{
  "n_head": 12,
  "norm_eps": 1e-06,
  "rope_base": 404000.0,
  "rope_fraction": 1.0,
  "parallel_block": false,
  "init_std_up": 0.0188,
  "optimizer": "cautious_adamw",
  "schedule": "wsd",
  "decay_shape": "linear",
  "seq_len": 1024,
  "dataset": "wikipedia_en"
}
Each number is 128 + 24 x the weight over its row's rms, rounded and kept within 0 to 255. Layers, rows and columns count from 0. Numbers have three digits each. The size before them is the row's rms in percent of the matrix's.

# k: layer 7 attention key, 768x512, rms 0.0373, rows 765-767, columns 0-127
# q: layer 7 attention query, 768x512, rms 0.0384, rows 766-767, columns 0-127
# v: layer 7 attention value, 768x512, rms 0.0301, rows 704-711, columns 0-127
# o: layer 7 attention output (transposed), 768x512, rms 0.0301, rows 704-711, columns 0-127
k765 109:091140137122148132106156128100107148149155148197113104131154185123129143147107135157146126167122145092155125142118131147120118106121110076116132151187088168149091200131176153096172119109121134115147109140095110162175121119112109131102082119133158122110155122105182130147173132143160113106124135116110141093121152153121119127099136153121107129146122165169142142148155159105142088136105
q766 094:136143092118154086132130178139135137118144114115131147143121130140137168137144108130144126080107150162113174137133129145128130136126125120150091132165106090152174113121110111124095150137168114151110138086142109142113118148138120168150141163137129113120091124083131145076131127128121127107174093118150097137140146111150133139105189109160130140104110115080115118120131126113108119105143
k766 132:151105101144118147122100162126146110081137122120090141106131088141108130105118106136137099131094123132139123172155068163133131107099116117164110096133084083130169102105116132154104117144162134124092143088158080145140116138139150161135146159167138122103097142096128130122136132132135116125133116118147126144095082085151125138104111129156155171117083138106094118069104092136149137099146
q767 196:124096158088160135141139137142103142108118116136138143125160119103148126138158093138094151106101127137095091135119084139150105137161107157108153157128109141141127136123107195149143111106157149113101125102138146175118152135126143130117154127137145155157119121129096132082169078149138072124129109105133130144110131115159139097098129172140149125119115129124114165143143120090168129127161
k767 086:105118134141135145145145169111104122119121112130154142086176148142123133126130104121094077092116152129127110142189120129119142103142096126117131117110083113109095149098162122138126130066137134109143089101119079178146123095123112121121132143110139124104116116154128166140137122113172128155079131151128155136098165103110143145136115156142144165127166173115111137182145123086196137084127
v704 093:137094163164115153124146145118119093120137135162148129159131115125130168183153115187078127112127132160136143074115155158146135162101130130136134133134165116135084112147089151163135127087146171104101124158128103123142139120210135133118117082162156128109200143107149154179122138138148159091126130136105139106145154114120138144125101156124120108113116164130082152138131115143164147155095
o704 110:107189131127131117122113159100117103139159139133123157127127133127117142130120184140104094113127106153157094159115131176118164163095138110155135125131122125168113135156101109118126138120089141072095107167138139128131125129145116137152151119165183108140149111114137130175122107140162180135143150135133156088148142148139142125118133149133120190184097129140078129127057123188086166134068
v705 088:065146148178138143116141100134131129162162082144156113135132119140111149077119164111165109103127153161133133137108114119152166154174101128144137093131089141106100136139089140140122115117157167142143181100143176121143096125131116153113134135148088114085109088112147168106122133132147137136145127126118114158168125133131161147113138137147136081155160136146106172108095113139139169120125
o705 094:094125118153129158108140132114098110148165120182168131112142095108121150105188122146145127084170137148160116079108180179138125103150121097119156100142056114124137091116175136093101144137087166145116162094100116133107156136110153096113104123155108124161108169080148109086104136137072151144137132107104087129148154149111142117122121109105142146123131136149099161137112174136131129161117
v706 099:159074127086125121118168161138126125147131140111126135130128123131134139129112123155088150135130103099165122105113080126125149126111122120102117149125166122114139128106138113138134080070139128113117084123107134110101129149050118184143130127152121137104116146105154073098145112119128090113138089115103128123145147133171116150132133137114126119151151146130121110132139147116112097125118
o706 100:145128140073156125135158167122120089117119122092107138114158156129104145111099105114129130170126114155172131119136104142134073104133120140158098133151172162138119111101108135151173081135129113114124153119141159138184161127114110102135124125116152125116143140161134108165131104142146122088120107142117139077101150090137136154159156124125117117111126079096145126134166119090144108140131
v707 094:144139158119119103124125118153101149086089145100154120107105135101101155148139100137111091080122154140136128119158111160133128095139161139094150076147140096143142138100161154071119152120149101129154109119098117112152155087186154124125173151133164170123111148134048109069118125164129108125126098126124145143153115150157142142131122165124126123119081157137133115124145152142105116130151
o707 094:124187128087113113099120138147119095108062131137127116111122131092128148130116111105135155128150152121141094103157158123124131122155117118115151149220108108131188099126125141069134092114103108146149123124118110136115111121137139150144106100118163165126161154116125157119147145128107106094146140088104103138140086158140096137128114126101124177126138138099114132126119132174124124084116
v708 090:139115148117135124137136145128139131117148166141104114152114075073115150183112083143101111086110139111133128108133138157140155129146142098128129191149132091142117147127101158155133100170152147115109156141067124122144098127195151104115139099116135116132125128117107129117139181121129116107139136108093110159147108129102096109134129120098152130140173136139095164108128158125137146144089
o708 097:129149116129143175098079109141130108166123149107099183115127135168155148143064101143093136083123124139114118134148126158142128133159140128122136157172131145141133078110111152120152099122168134100130084131153127131145085126153107136165162117119137117112115121160124111170122081119129131086140106120101088132148089138139108130111123144101129121159122129110103157120080085144110134163142
v709 089:100122115109110113106137096144079156122139143122134147151153137074128154128133135112140140122158132108148126112140127118099141083150163121120161149132119093127131142146115113129144091173149125131124160127128070115154098156089114142157132132168180087118142103088089142083141125148127127168117086099112115131153102145142152114135153133124119109114134123119147146141146147145116110133092
o709 101:112159143135158132098149123176135142107140171112113136116136147144103125173138112152117113118121114132111127064120130120140100125189094107099139119131080132106110151123128129120144124122182139152113119130112136161153068096134077131127143146140096126135120186131117155109131117121114103116135107136142063157132128103125121165126134131130163126157135135164144109159147140124177094150088
v710 094:133088165127133113100131106149099104091138130127120145138128143137110093094139123082145105059154083139104143123113118130138087084169118115154120131137139092137067138171093130127153118120098098151123123124126122128130143135193139119157135125120131118129180170086096094147139097130110110126159125123089195137130148122123116067120148141136151122097113113127149125119124173123109145162124
o710 115:088131098149134162107079112144078088100066125133147136120127142104098101100119120107117135127167139094136166100112106117147132143165089096146150120137111117131139135144066141092105142117102080109139134152162086157123128135184126098158117110108128134126165123128143129086112116125146145131158115104137131124150124144121153105147144130151135145131152136123116100116111122110125140125143
v711 078:111214127083124145134161111127113149101108126144139091122114101120150123157123125151178138110110163122064106114196180129148135111199172127133123130148133152097113132166135114126086121106118160146091170150125174121107115142120103163117115134157136119097168164113143100083150147148124137146111108093139125034132148089119119113135134130114121116126174168139121124130127120120155108152116
o711 090:089119115132097109126127125103140151119140131119165108149128155147115123099184108122130107119082160200129120137142105068119092119135156092135107135079108120171106126094138102162109118147160162102161155183150152135121110150117188158128149152130136115161131111132114116097101084136175111126166127141172159122119123116130092110094134148198101105122118102186143125135172130141098146154099